From a checkpoint of a small transformer trained on Wikipedia.
Architecture: untied embeddings, some layers without attention, local attention windows, value embeddings, a smear gate, short convolutions.
Each number is 128 + 32 x the weight over its row's rms, rounded and kept within 0 to 255. Layers, rows and columns count from 0. Numbers have three digits each. The size before them is the row's rms in percent of the matrix's.

# k: layer 2 attention key, 160x160, rms 0.0744, rows 125-159, columns 0-79
# q: layer 2 attention query, 160x160, rms 0.0747, rows 126-159, columns 0-79
# v: layer 2 attention value, 160x160, rms 0.073, rows 96-142, columns 0-79
# o: layer 2 attention output (transposed), 160x160, rms 0.0629, rows 96-142, columns 0-79
k125 108:077094148160093104123158153110143127136113152099133120130156159115096088111110141123193187181159179135108170129054112111105158148129146126144095124089091166109142198111111164210069166170093122103093125143162161098100088152113116105127163114
q126 111:114068083125132104083141128131181095127132103164151155127143110188114165117115134073132163150159194152088097092151186121181069139194145105144137144137136113134114123137095129157050152081105094088176116105098141198127128153114102077162143102
k126 111:104142124140124155110142128129117106158134148135101136133074132094127148121105117124121124136185084131063179161091185100140171082112165195112097122129128134160140148121141149129185118130097128177191149136102146124109148145162190129183156137
q127 105:131125160110130175117119168136139146130136071132101108212117139048119135105113128120114100115113089126201129190190095185183140105110107143169124130098101153148094117128059105115125113134059087204079166146078102151119110093099085155143121091
k127 105:120113120100084125140165124130106071224147210064088041144109149133123129142155105096173121128111159086185214136138109153177153101118118156164122129090174178119126122109089092145076166138158137134158186102138128133137185151156142137087083122
v96 100:129131113091075166149131060103135160139132156135139227079170148081129092081141138092134110130146193140145113192089088154088131130125073121172119173120145066114114144114140112115186112164112110182165112094117153072121154164129098145157104126
o96 104:160146130162170125134109135123138113141137118074152131119121086087109094182137116147157127172105113175157151122110151109134151125153148104178100107154119180138076126169209109195092126088134134115115123209066134142148107113091089094079111114
v97 081:139135123146157102140099138099148114128195140130185141142125157111138120121074144046120138161143140167134138152132055165095146113130158099116145091112087068114163103095121089180182109165130135158121129114074171143142131153174069156102087125
o97 106:084141155153093137140145064121109171131115068144161111130109144104177061147126092111141136135120130118171117178148144166119142090120082078122101145119126137100105125097189159169090142154108111150089030190066156160122172073076141096142167101
v98 116:123135125098117080126108139137180109131107138126098110123128127116136125175202106154110100092103113099144143103162183182175096141125084155060092140046100175164132108099102085132114117126129159000081157121157083144107116155067095129101126131
o98 102:089115136131129169163077153139130145114108150084162171083144100083092051121146169136085193149138076105093102138094091158091130159124204116118108169150161138077086161086121121085151149106060206164103156146131078131122090110110116157145187133
v99 118:117113124200134105129185136102135153094151162162121129133097133159126162142074164125140127102129135108122119080107097102139192101109152058119149147193189121189108162137150141135149136091142138194114116102161200080124136094182121168123139100
o99 096:119138170236129118079110160169128111140098156091165157200148164104118163139114092154174155101164128162086122106142131079121095138091116112132169146135144133160096119120083148138125141137142125125088121086130135144216200136122081131125072110
v100 090:115146097097141129100129169139133154093119104150135088119129122078166120109194103114098158147119145135144079131139170167195094122138072109130171108131147166105189083157120100130080155128116111039167105129091094183096128155096140099177128136
o100 108:120160117125120192114105162150131137075125074135162084110133103154149154093131129152173186075135122097144128109131122146094149148182162143085122082073080077140148171126141136122108147134170106110159170123128129111100155164097110120114138084
v101 091:147117084124078136087149145123146162159104111117117162097181118126128103139143086106153113128144123174132135139146194188170118147094102192098080135098145071142150119171109042177148075133081106063111130141117093144096095172018161145182115143
o101 088:163071089054122167107069132143136134089118077146146162169124157117142147129138103082167162126112131107162142144099159144075069108097071057142143110107104090114129173120130084155117117128097053108137155148103127119136096129138143161124153117
v102 079:119134082128165126155146154084196133177144130175106127117138116121065112173184123165134062085130140182149131134169160168167106127114167103155085138132152184195065136156121114186089163121166125052129150113173141124168192083122127115169135107
o102 103:108068183147127097165144132134143134163126154046142111164117116102166095174088167062144117086206135168160152119107117104057112160104132139090148180147117155112097135077100101138146061162075097131137154108131126102162151170127137141176179169
v103 104:122121153097124142170108078141116149109123207160112142152183115137059120170136157131138127114111166122144084099120139121100117132104109110101101139079089079146138128137070105124126099108129134134137117133122094052123127113107120092193162148
o103 097:137133130142104149076103117122161142158086130164090068158134141099145152112103120123117182159176094139159112096091127129124092172094151158086086113130096132137177095174150098133145135121078120154125151148116141110138173045136137166162124168
v104 082:120114132106130202105141070139148149174094098087132193100137131121097107114132164135172176119112165146130054103159099117111143138137079120120153121067093036074122115123120170105048093093099092181109161118131153120133114120116110113207101171
o104 092:141119148080127176104107109179116153144120062139116125142170124146101127124109104143128134167106175175162169106127179153185128144113155130145111083087148113162202080117162158157106147095083117146114136141103138098153107129126173107154173091
v105 102:135141149134090120142113131087129130154178127150128119126065127152232169137093134124115111124123156141143135160192078141102157095167105097090089122105130137116128122109129180152168168166140151187128173127128112155148128082198135102171140148
o105 095:182128138139058167135122149133164159209104098121127155130126113200122111122121119105134105086120063152098140136111123135184110130093163138105162139131138084148154176110123140099086105155091058074130161103054149188104087173127107105065109098
v106 113:138106141140158123116132130133124118143144161134080055143135138105222122116171132137084116149124142112146120046128138140155066090150105125130106100114141157123095130102112150143107191152152132072128122139141110223139153076165111138178117122
o106 095:128100169135173183171137152082118142088106151099141102094131140126086151131137157144091129059107122080209124132138072151104150115108120132167105172087142194132093103150080113157077136087141134109082093127101131130120146121118147136064122183
v107 091:140150115129108128117112119108150141136149120115192129108134120070167089130063138122124117161167147126155111097150135182075106111147148172208114099135127069174119084118125122097081073152120105109144131112147161155111119152111109142115094124
o107 096:127127118122128132111124192135139145098077117043110118147183169139178107110108088136199161188171159085135175135140168148106105112145128155180149075132094154128111116100120119164091119126094132081139129141083157100150152155153102105153069107
v108 092:100101135163124182117124084199114158167115139146166193129110171113077129108096097125095130124133136137101117168093154075113148132118075094148107173168140248157148116158103131142081240097148138175157126103116155054092161128168130169154128127
o108 101:135129097072082145106166162109124161128134146164105130143049138167092163222109097123157078131149139114090114112104092064163125123122103124132150103078156153147127138105113128123112078130151137129172088172130138124143148131100179144094149164
v109 103:146110156168144160121127202115078103122150122116167081130120140141169130058140133143111157167125145106123147132149139141077063054158158141186137116122125185114094126120132147132090192159145152090144095171127141165122142130161117108180138103
o109 090:115079162173122108114152110111081110227161131074147057142114096112111136148211109140095118161114146187170110138134078154122099141103091164137074145104213159120122124140148133109131136204199112137127128106118119144121164079141164102033100094
v110 098:147148174087113137120107105122119097178067015102099164139137121132128108126081133105182153201092167144158104127169084099095113175155131147193131088105086041120083118156121090115186065191096100149163117129107174088130133169127109117115125165
o110 094:088149116082124154090116109150131116138131121115177065209144130176185108083112138154158132158107172131134110123140150115155075119123171068131168119131097095080130134110131097094141103105100134088149113131086091147131118169141163081174158140
v111 088:130151158092161112130124205074189117112129117168121130151107133133144138096155152147152118175140068138117130126077171137212087097154155133147165144183159228109119119129129182147068181093155169094111117106122075180166164084175111135143074113
o111 094:096076115131149116204112149085101132116170089133176096089107110138118195138115133127191097114117159113089140083169106121058129092096175098137167150138134175208077181114139125111188153131182130122062121133117125114140110154134125175144079145
v112 114:146109124159135126124156144119095156149160170168135120118112140149191162130034151095121135155101146103127115106070127113129176090138073104128125116134159097108103110136157160099186134121096129212121080129101181086114128077175132105157144112
o112 100:158147140151138089074105126107132122124159081166141164151153161123086160142118122121170141122104165164189155117224111105110122094121105139108127127130104115178162119178118122161110117065092141136114144125050145192140142102178038156111165144
v113 090:174141113107109183119130094169142136175046122122151166133192119124114113108085105103172145146161157129111127132103121100089126211138138146225120099117112108061155104170136127112131055137075073180157129105101109071130134160095095095146123134
o113 101:124128137049105080064122151105133099159073144143139169098124140096092138068162098132143149115128175092082194174129188142121140140102150083127192132179124086132194106070138140157118064138127083094117155126118145108120095132115147094162155083
v114 088:060107126080136103165166175133187091153193148178163118122101099092078129171153149145108087078115101138135149132112144159113127110159138077086094168121118220193149125107137120150120111115159133146118099096138095077148114191118149134121137135
o114 100:114136132167143150104116110069095142152129158106125137167081198119136089153115100126081074128114112126170147109148118135119172115147123146123123168184104117117071141099101088146158073114102158142133120135104111138206102141130149174133069099
v115 079:151119108129144075120113137147114157141151117116163141107123109168169092081074127108139134180132087088131137154097113090181157138085087151106157058113122068112137173147150066086174124141086112142137192195116079090116129141107177098086140150
o115 104:174088128110095125101051125176148137157164132178116116074156195155166121114156110111124177135115090124117111091155191090134142153140081082141149117097108115143170178192118074120089075138141124150121107105166099169145152160091115127161110134
v116 086:117145126100105065155135090133093103131129125074146110087120106089168129145150133147124093088149062115144127141103102188091053142071131095170109116018147102179128110087147142147115112178122163088092143089143115210136125123156158135122125070
o116 110:120087140148105073085122168146172144107109117144169114210150155181157109128157208129120119217086153145192130139097091151179112101128146141052110173150187131136069117093095058149077170165092166093110099164122189125127148115110146109122120106
v117 087:147150146156144134148133124148123097114114140110090102155087119122129150142173135204105138152149120125087169123082128113114096146098162140062144124177121171099114129113145158099138150069175149120121175167219089091161128098138172128077145105
o117 100:122120141176082158118109088104108076164096088144117106084143144114125117161114211119081095091129083120196142111081062141154125132149117118121103165128166114124110086148157112127209183088127227124142137087180126128129177131112121170113146144
v118 083:127109106094076177132128169109056129103077094097152111098107085149170095068122155117122174169148149111123151138141175153107065105106127180254188072132140065079153112137135130108086139161140085096167120127085124133113104174103077114148112128
o118 125:111122043073129127126161142129109146138103103145122085100136103151160157052138154141156136135128128085119117157168194162185161129084144124184155121092080134102162146134119121091071138115141109096170188113148142147117134120142118037150176112
v119 086:152122095103124124129144217072138119113159181099144118124095126114128172091106097163147127049134058149088115111143160088160143127168176102162126127181085155163143143128142139203076187093140101095144102113114102128132142168069113128108114154
o119 104:133136107057147079142133132127167175117083101104086141118151128117157153134099082071115130065147074141164126161074218025187157153111160150196121117102078132128157197140112153119128123135162120121125107115108159178130132152149106118191092097
v120 117:159097137116133125130147140095111102080202157113139089125101124102202111093150129168109111144100127087129077149193152180099109108156106116092145107111105108140126144107176117110117194166158146080092137133132074153094112128130128137100077129
o120 097:128235119134131132159124155159093096121093122066042120133160130121137195123125144120099156115122176124092141142101130082140141091058100097100073141151123116132073145162119145145133114130086108052084064147163075146105116163104098130139091152
v121 085:120126122088095118123075152119130148160082105156120119104177094123093113112062141081184149112129111103151143095129166140060124148172122155131156116100105026098133134115114144084175125176100138171117093105082136049123093142135089121133103160
o121 096:096139075111142176099147047138145138135122098124171119090118123156154151076101064098114051112169158102139142141117187126080115140128104145167108107121111125156136102114139147148089083117104118050128196131135107138157123081176092108179039148
v122 122:145145125097084105125130183111121122140137180101143122100108140190221112089133144187119127090142185103127116109166118156155136095106119092070125125113135189134125140112127121125090173117127127112100159126154039111064135165151187145196086130
o122 102:136102117090184163162105143142149102132124129113085153085182068079115178178107118134143153145132134121133121108124172169127130137123168085179140134130101135169145165154133106173130103119142120099135163062112134121075140125114134098140152115
v123 119:155144126150067129138160164112151145132142102128157142117109112153162104138228127128104105170136167100126158129173140182159112100141079114098106133135137208252131068147131110183059158151136113107106131109134094189138108179137200119161092096
o123 093:124114100118142192112162116165104132114071120171138091151144096136181139085169174082129146114175064095163131093108124129159098137128102116137150137128123020086139140156104121143114133229136164160108125127101081101085131112106085196101079095
v124 095:181118140109186123127113116088120132106180249106100157120135164080178146059106181165126180095098128150160136136156102143095110113131187143145068100145045057040135111102102119146137139119148120166146098107081119168116153151150135123115112169
o124 103:167113087089137155136180139140118126169143107112130109093136097074157181059116081106136149137096083169113146154109161130173114179154133169110185128111059140124080202168141113179119084114142094141129149064109155149104114087092075107144116173
v125 089:192148109154102105089094171116157124128189049178167125116095081113132097101214096143130091122168178063129168123064186147108097117174187165202182123122145171139124109118162162140043187136110129093112084152113087132138180153091123116184137157
o125 090:160131096123162104112160079129138166068082146043104061161090138130110110083133111063151146106114077065091154133149124144119116140146083142145142132133094176143129135115102098114195168120118139158132151149172137141077192112123155112108135086
v126 104:144113105137177134127154152081093130055174137112163085121106142094178167146108140103109138139133115119125106067138137160154197053109106086127137130146183117121124128112179152136109203119122114151124142139139130155099165033100116129138076154
o126 101:100114096126113166094147194197204127121145115128093133164123126062149164120142197123129128128136154138124137119173125149129118139128103094147120100146081170139134142117091154133110140101076075111099059114157123120137160177146070085102140115
v127 098:090150166141108126123145112151076152066139144168112161112093125136084118164154128140134097040154108147130183160097162132171125148117095082096113173166180198133123144149111071162139163138087116174089123076153164120144117131190195154158131110
o127 102:139102072210123096108131122133170143192104104163154130141164150139115104163092103143097142118159183152129158144101120167146143091111133074106155138151137077156126104113132113092152098117142097162168146100163146112123107149084183120116099177
q128 147:113152071145184139142116110081093089125157118114155143097129117091128128170096120131110048105126138109148138106088121091110108184185162118103105200147104094193151226153086084163122150159168113134139055087141108131110135109110138133136115151
k128 122:121183115106102128147162147122162236160136140094187118092221139073165108099121100123132152174085094135153112164165112170129066065083123118118093147130105182089121113156124148093158218121099085121079133126111118134111105096181141153126085088
q129 075:226127127100143102129134165169135068107103133093146111149128177117081135099138138085106064138100150144160082114126117182183146118178139178099111112131158142115157118151129096153112153127097156185126118094142114203143137138156090127130132220
k129 105:100149096140135134166126087134107132136189081109133162075180076119119128129166114140136116149185094125126176147139139089083124155120117113119115158148135170105180157141178154121141113113145043084150073035149059050147122101034144138141070114
q130 097:072110129101098148101101145167147191139108105134114132143130094143113174140197083105158214168140118119118123133115164119138143080076112162150119101116142143107121091112137156107117093058080103117124162185131100067172108106094114168135139110
k130 073:116091137120133128090124149109170082134097185178111189182117201172131180127121123131131142115121143166132134127154147155151118122117100089157122102118089125104114133122138106091136162139107122182127123113081171184132145134186131099087102111
q131 112:086184073175172098170156070099136111098102132133117129091117129100100123145125088179103084089119139103110154086086151068072087200147156108129107182141107128162085194129080104150111157152161108131153094125144127128124130098144168155132186114
k131 118:134145130140151139138129127140149161128145138132175144144162110098156157080107124122151132127073105145184043176168130163126113042072123115100156131128134156066126131169115169073161174106091038148087119148150110108049085078149132166136110092
q132 114:130063150118123139108129173179141139129083126176096126132119103141126159076189149116144204168100115123145132171165154152133105057108129142170134094101145172100166043125196157104068155093116141096106197152064117135153095090123149143114135151
k132 091:129065177133152086075089123073128045088131102127109105212124153136148148157100151112160123138145134155073169079140115104093174183106133107136099095164105113195142103084112133116135089161125190114135116124155126124140133145072068062134106137
q133 082:059173123144136135138117091175099170127116144179048141062154089163109147091136068130133114148164156089126163130058159104126113155127156166144146180092134109114145123142134113119149114118087104110098142132132092097167130155165188092167193108
k133 096:163128156158098053155121135101152146105126149173155153146141112159136187112109113104117084100045088168178105143193110152139103044091125103125150118101156138097126132133089198124140170108090113134088146132123189140047096112194108202117181111
q134 083:136152132136160139148141124075096119195168116106193133147144163118158152125079145120105112125116152194115107097128102124159170120117105062151142144137201112171085205107067096140156118166161123185186092066131140125065104148129102078116116114
k134 079:134138095120106123141161137112131115165100116101086098080077166104083057127149101133071127103112160085126176152083092104148119167202124153120127096137112163123114144144126119174148187059140143093131141131080126215170153115148134053194120170
q135 092:151088128072079188097100201154109115143107117101089137146141125118175141101118167130122177163149119148159120137181101172167186095109078139133181107128192130119134117136189153105184149128120170131067167094079162111095110111124088111129083129
k135 091:094102125150153165074075099127076109141157114116129210143109160108107149152155143095160114159175159183048181125106107084096163176158130101172117134117118115148166149105100106105148111163115165164193139131132160123168170134122118075127087144
q136 111:100125106071099163121141168114114147144174101090152091113180086093188118134046213134128097144128141142171152111161124120201158124045062175074167141156148106171075138167124112089178163080161121129140151106158189153107196067158129132101130124
k136 101:115128106115136183147120106101104167118108187079079083119138104107147121097089118166107086095173135172083214149116095105103162154165147140150128142164110111142191174126110065091174107166107093148141112163130180109089135166132181133109122084
q137 103:159131142146107112143143119156145125070109112146084130112131093151129082111162138117091160099106082054143171146154119159104096111137120101108104110085111148048159115150111198094064117121087149170076122107142169173117077133119096191089067082
k137 107:114120132111204121096123129179131115143145110119152179121111187137180087113137193067177117165149121114173057126124128114086128123089102126105075161086145119182094061094115055116120128172132151128121133093142106075124182152071105112123162101
q138 082:097084099121093147077064091166132115096136082114119148120128103125120179169095076154157122137092114156060192166058120122103160101142130123090111126120118147102187070145130108133121085151086162086157112121118158108178074089101189143112106166
k138 087:148133104149174083166179092198121180090145106190212115130145095136169169157128109102097160169120128150182140164194127200071124145136135106105111127135114159079160131102120141073137072100131066101101091101132081130103129093065147136146162102
q139 104:100149064163139105161130070105123130149147151181113112130126134150106108162158122139136103142146125091146165126046145095086078193160179120097125160154076119156133200144099087179119132128153075092145090139216096120176175121122097101134169125
k139 098:126150123123099119182174128143128161147092140146116114096153082138107159127115134111073126098076119054201119110172159180160122082104129137122132142099169153120114146203121161141118138073136081113067142111089127141102086107182156176152152098
q140 092:161105153070104165143103160086123089232118122081113157170135096121132152122101209087083118145179135119116136095181096072138148116067114131152183103133100116164133130167098121137127188148176132168180123077118093152089092151152106176098084147
k140 087:108112089101143142091074132154120121130165092136145150140094131123146157150143138132162118146119132177094153127129109078090115189177132101165078135162083118161186151130083113154136103186148104123176095115171124137156140121060136051122098057
q141 095:099108172145109086111109081166170096113126090130149159147091158177112147154123159153114107130125123102071168095169141089074103113184147068101097113077120100122142153097116151178096140155122183132123066117159106115148100126118093138094092154
k141 102:147099117118146042200159130157132139079179065141155100162146105135166115161192165087112130180070098137164134134164129185117134140109116099117113127149087185091128147126169112095121107128164123119122057132150059103110107103048079100112112121
q142 113:128143093129161175116142102035061114148145168148094119087188131163138139130112172203098103125141091132120129134109116093148137135077109138165168134086152099152132141151146093128155133148158132155182128104139114148086194194117132103179127139
k142 098:169119110126122145131130089168102198138141089102175100135103090120113125116136082176152090173151136187100136102111143150087089151149154169129101151177118121139200105193105152121104110091179133118180141128225067116144059115122140086142125094
q143 103:135112108133097105092139088151124072109193137113132118111077093160121095149132123160157067126125117125065116146035147160139116192149131137105089107088123147101113099106087120114076082117101092111197124158200201112159178099117153141155217188
k143 119:107098144093159052163144089154204164149100103068160086089116115127139137149108153096068141123199127171114105154183136188101155157119157125114127118150121128100175118113169149107160111184160150094083146119141135114114081149120116113125166148
q144 122:141102098067106188119146075105061115149100130141184098098072157132110142084125129104154128120134148109148116108198099140137178127178149153198141141084121125146125097142098098170102123139123099133126110124118080191091174118058135085118114129
k144 119:154115121138143086062118121106117136159121176182163060065146190148125165129169120119133132114132081131140069136164137121169093132140122132092163109132119123138141075135140173145114117141133136090123135133113124152155119221175165091124063162
q145 104:080139180108081062075142173085137138145135097193167098127107108116127177147121139091157136147115087175180123124205098130130120109119149100200100079070164186164155066103126223170119148092141133106097125102117171138113145138145110121140075090
k145 105:105071123136150133152127172138121108092126167162097106172104126188136079110121116129130140063115166196106162119127121122154124101165126155142160129075151092118092099209131142145145122133161111109090121107049104153131132198100114128158104160
q146 106:079115144137085094073104131038069117119135103066137108184127110142143172127120184160165049074170106136136122082091139078118144155124184128144207174128155091131147147139062089118169093199090106103153108155175133114145122147125152101143157128
k146 104:127155095129164151187147144196164132121098106137220156122116140114133112114136059074130140184133100122106094112132096147101087103164123093158118144068110147095208139117145127121131129178123076072089124102139119091142098062115118174086101106
q147 100:093075102111098111128109091087104070195092179107151178114081130113110111075112105112146100090216089165056146152119144122077113163160141099106103128105108105149160096130060081189166118173117101190168099129151037101133134169108149169083139163
k147 106:112095131159130067123166108157139156105155066190179102131113138152118196141134151105140174164107143171100117104178085173136114118129138108133112125091120152140144162170145147104048098163100112125114131136134159154105155072108116168077074119
q148 107:148146071108083065129091107105144086122157203110165155065143074122156123127132085148112109113137099147125112181173139124083121164081097131103112126089094139138183126124113212097160152184100107161097159116141063129126148177080111194152149156
k148 104:120078135132144114109137143145085165125114107136090097147164114113111161121108153118191135113125184186118117143129126143147180121077092171164132106176161096125093081143126138125075152172120154166091164125108182141128152043154097109124126082
q149 115:088107168145087114171094140225215104134088155135131149134139139132067128058135089092102179157144098112115100116150169157139075113137143064100110154138132151100085119105163147163069080130127115136077166134150085135182071126164135152107113123
k149 113:129131156172162108107076128081101082128095093137100137169061105164133169167148167122074140088127163086140148081124120069137115093148141139156205131108185119178069122118123130139152154113131134181161156122117134119167151124112119131097153150
q150 109:144107128114115061139097108072203155123093125137147159155108164125089138109160125139105116209119088137100092183142136134126092119138068049146163092070109138111130160061096153157088074140114131106122107127147103175143145140109060188107086173
k150 106:109124149093127064117144146160109129151170115057132192138127122167078179148170114150133179085094119114174051059141110099104159152078101130124146117096116176102107118120117111156165129099152171127121180113100107099172225078067116114120113162
q151 105:145137158091117188098153155154201101163152099091141115174100185154126146221071164099167109144109161142167176085174169042137151119148092086152167106164164115155149162099133122087123136139195126123160095093179104139128148196074134144119108126
k151 111:099127152110082169193096157143077104139148106119086100128142080138175130125133141184109146094105146083129229106132137157114151159082071156148142154153054126106147087147075118162161138159138122123161116158090135101116143157170139083173153133
q152 106:134116145104129151118161081091105088134144107176075078203072154124117121197089120152135113097111128091112109133091085126106170117116128146160145117124136104127171105125091123158114086055101156145142104151159172110160100131114088093100088110
k152 109:115106092079122085146134129185174118176171144083245128092138146111137110069160142128124101179116088174182044146094161141125081123167114133073098152101060146095109113109161145097167099109158123090108142151119098103105136121115174071112084182
q153 123:166142118146081094132131142114053121139183139092156075129152156096175141133151149198153120031142156105088150122134136112143173142129137081130124108190134100147183134084099099133134116204129143081094102121143150138197154151118071052133161077
k153 120:139145116119138112142149151135142091097132103148120159106187116111109104069130160053136165161210112130142122129118108161135122204143082148134117137138135195089115098130126168153095134133057058116151171158084142139143164056191144149121111146
q154 129:074163193120049068119075084128120149212113146134138141145085108157142209100156047172138147070201133206169122090091123132096142120163133117163133145116156151093130116129132113134149136149140086106098158100108091095121111139149139119148146124
k154 121:083086119207154157131140083144113135030057128203123102156136155126090150185159101083151182143114157130109172101160134128115088126151097102148184150088151082137151195152115165157110140175093106101108096087124162150114116098112118163109099140
q155 110:102084068115168165119122104148134055065130181126050100151103150132142121155142125132148100115150113105074066175118194122143079138203112184117148147098100100144164132147134123148137164113079093130133069158157163152121155128100127148067165151
k155 116:142100154073089098104152095098130157192147152099193186095129150091120100089084141178116146118145091171156083105118128135119128130117156107115088110106101138068168142107163168105101123140132148166104134121168104082108141132167129142124101127
q156 112:071119088136123126145132150163093156146142115069186113119119120098162120115070118147153114076119136118058130091122141086097117132146115109130085187123142127132112108132059116142147134183068137159186057134113106129112119115105143164142082091
k156 109:212087118105146089132151120136189123138139103112159135112127183136158075106137109084149153164086147137140032145141064169174135126170124127134095096148107137068135162128179092079065156085051050083123100171142122142101180086124163137098120131
q157 111:161131114118101126123132085057053092075141166106057162104088078090109138153149072137139158110155122068061077176035128122069074169151165139146136120077128105115198126144158157149161149123086127145160133122077140070156152160078107128131134159
k157 113:096101142120100077108118087149121190113131097192172140113147144099158120136135074095162115210136114144061130141133184155110152136107141035152057155058159133130151109181146136114122120129155122152099162161145164133094149062125157166112124113
q158 115:095136111124139079132113094113175087111113121094154129090102145118148103134130142201102080103164119120139093143107132170092127152164104102131103144030088086121133196105081168174135160177119115105114097076133136124090146162145156170138106152
k158 117:126080096097136107121109109143121150097133109142075120102121163110129129128184159106141157129063100153148129110168067154115151136080075119147110094096103085155129133232167147126118135182158152131084100108162111087084163103053048125062056094
q159 115:104105138138131118127162160117178185097157071091150137124175128111086150208097159136123132147055137178170103111103197128163128149130121103125126134153195123187075175098107054115113122148149116061117147191139183118122147149107125161186097088
k159 112:114090173069127193151063152133126064141108104056121190118069106098135089094130115168105187091144154051123138145090091089132167110129155160148133124138128147137149163106126128119205113090091109177123103163089110095158123083107143163163180163
v128 093:173146191122068096158088149089162151176115156099042155136094177109126134155172089101106111143118141123111142137123128088060110173167134149060118171153154125198135183138113098194149169162117139093135115107092131103140103170097071100168135126
o128 102:161106070119146092138104115124140097125174175169141138156062149169118116125143098109162148164159142115063122140150201148157099165154143117056187125128129145145200147102136180163109138137088111124121160152102106167158127114110144120165129144
v129 094:142097066149135182109150122168053149083147143101187076150134140121168103120156161146105152145124044133147081143192104140137119116103050092126153075070170145071121180132164105074188116134125139126130096170163120194103164123164195165149110112
o129 119:184139192198109136088125109107152131148100117143141126098185118082162138153125146183111109084134099133133116139111012147090148146106127180108144081179148161122137149127118159103180109119122114120151123116084119139124153104086053128050111125
v130 085:145149113149160138103114180152130130212136161116193141100159084178135169112131136133110113123140120116162157109184111116199126135106155171084172098118122172032119100114132180071147121131126137169111122048087095073152119070178152083119149122
o130 110:107100069100164115109105112137081114093122105126136165078100099094158102152177103100112161110171138161128140091073112140147106133110130093135163164176071107159091188128128128084178096140147142115131129097096130182097058120113108184123114077
v131 092:207124146162178192112146097134074136089131170152172130125114118147098138110132124125156121127126043171146135161121041109072137108122085169161189136131132105119154154124161144127169080122119138162152167128134171154150153046139145156064144156
o131 112:113163160111108091085120177117150096085173161101121105164141161181106098155175212137174126091139068113190137113140073091124082199124154118082123146115128144168143116156100125155110183220126041102100100145119091085140139161096128185071096146
v132 078:111108161141138171123099137055123135121164138111117171144121115113126147119153149057117196129111167150135160090087141109172147137108134130148114064096121174056108134114068110125139216142174126116127130147106104135126137086064073105154102097
o132 112:143197141127089128083170125144116123109129158103128119101109144157143084092107116151137080127148156089089157155131098105153112136145129151164130128120136146112136123064145136119065123110124177153207111224194131179120147110169161140150105094
v133 075:152175129175048120129151067107081128129135169141066175175150150200106143126156140145167104145166096119162113129140138131077114153123101102115108146125081133179117134159114090188122187190137128121152081108188118217102128174159181140139103153
o133 110:119194117152135124108083127112124074173079192150104112118147107143096095117156046169144124135121128160097119075090125108161117114155136086121148103076106054133163138048132149130131200156101139143118143124072187126141117160146122175150205136
v134 078:118153047108091157079137070183107151118166082128060067113199146119134120121108089137144115252132136114098121185164157113113144131138102168103088178141135149171145133136163133100162148096112164143156064122148146138128109165107105139119122150
o134 105:180069114140136148095145073131182108176140078140094083099121171097131207152061102124140126075118129202112095102138128070114096176132115166116124149130145149140157191123083146135152133148160072172099122159114153132155157182063112148140103120
v135 088:132139163131110124145142186137202120191097089131168148150099090099164116155134112134167102063091157090131173144116163087173092121109156104122186155113194131151140041126096127146117202140107112135068122092110216113159137051143120135099052120
o135 112:133088050066142123142164103097150099138130133149160100125149121132149114084087154162151129094112142059172139064132154081122150113118159127187154143126179145130158102144098116150116132123103153163104128151117115163146141103106148077103132151
v136 081:109113172096167134124156142152074130124128119101164151132092157196133063155143039091120118138122129135112134167121169160136113147139161124190148130100158132151142121155130081139134141130138146116085120117134142129165124125115152134125086082
o136 113:054117098079169092121124114107132141077076119120117152126154145139102093098145154175110152100177093069085156135099076146085105152164163145091119131107123172144134140110143125159120100136135135022127071089161088165158115166160149098139157140
v137 080:153102090158128080161103157085128109167124132146135181151099125206091090141043047110154114101161104145132135175197088112087092128121147117132129103146142117081122117097108084114108110138104114082115143186166114229104133076187159121122169088
o137 113:093137109139138125196122104166074156150136160107165022109095116163115155142071121114140115131117096083165137111104119151120206152110135158072114174122147137124104123084178098102166074144190075146197191106081107075159164156103151104137042171
v138 092:115147109123108137134128098188142116168118113094137106123169049070188091115104145166159110105125221101118108159188113107179161120137084157095126141115170140094083123116156109092128135108145134136132104128120096125095166119102119164150164110
o138 094:142138129133065199146166151094107157124181126123174137111129117144148147121143104125085185131099098075170102128095096146114122128096075152161152146171215161153074163142098141067109135113170128153082143114125092101121100122099150233084185158
v139 082:138098191095161131137162107125151114107096214140216104120110113091118110121201140104126097035109178127130132174134167103084101106145196181152131164149093133090106098117122134115061138145119175198126092111091150089105129112118139121146117160
o139 124:116116130112122157132133071146052111124134130092085138114097065128153140127138063141122095097189111067090082148098106151127110123139168184151154164113130098100164100141118130137237144153119131144087154167138074106107124143086134095190123148
v140 087:142127169096093136110105227125128107165174064121171103137151115131152089125086149090152074094151197129140082141189135144176097134155137134145081147095156124172096103140156124131133153110107107124098109077175115164097150102187138116194088076
o140 122:123074145132148099106172142122110134141085096112136198107174074169163133090088114117084188164119150148114091103109162130063162097150145074099163123130089074144143131056166094100075134160120114166104140177141105139135105130179151120174056123
v141 083:101124125119120192146128126137131097127088147146118124123116097105116097149160081085089101153143153149134163108050177118160086152170133134186119174097092162113144069138163135166028185126134104163143100102081139074118080106195146107217071135
o141 109:129101125148088094187112154117165125114191118153096106090103125067100096074163097126101140133139130174133095106071131112113190170184123090126090113174101130167128156104155100188099163155126116108130132133125141090250101073114164125109104099
v142 090:157136106075200149131097128184133118167117144157132129094128059152105117082098173203137128114128091097133110150159135101202151116095140155149140135098165114134111166129106130150108128102141127166158157138152120138116163067240157143086151109
o142 107:157130146159067156128121164125175174149182098095099162131121070100141127160158122096130135125146094141181149095136129117133123078123114068105126122135130131104109139126110092151128151131126195158123122078106109184120164176124096093193122066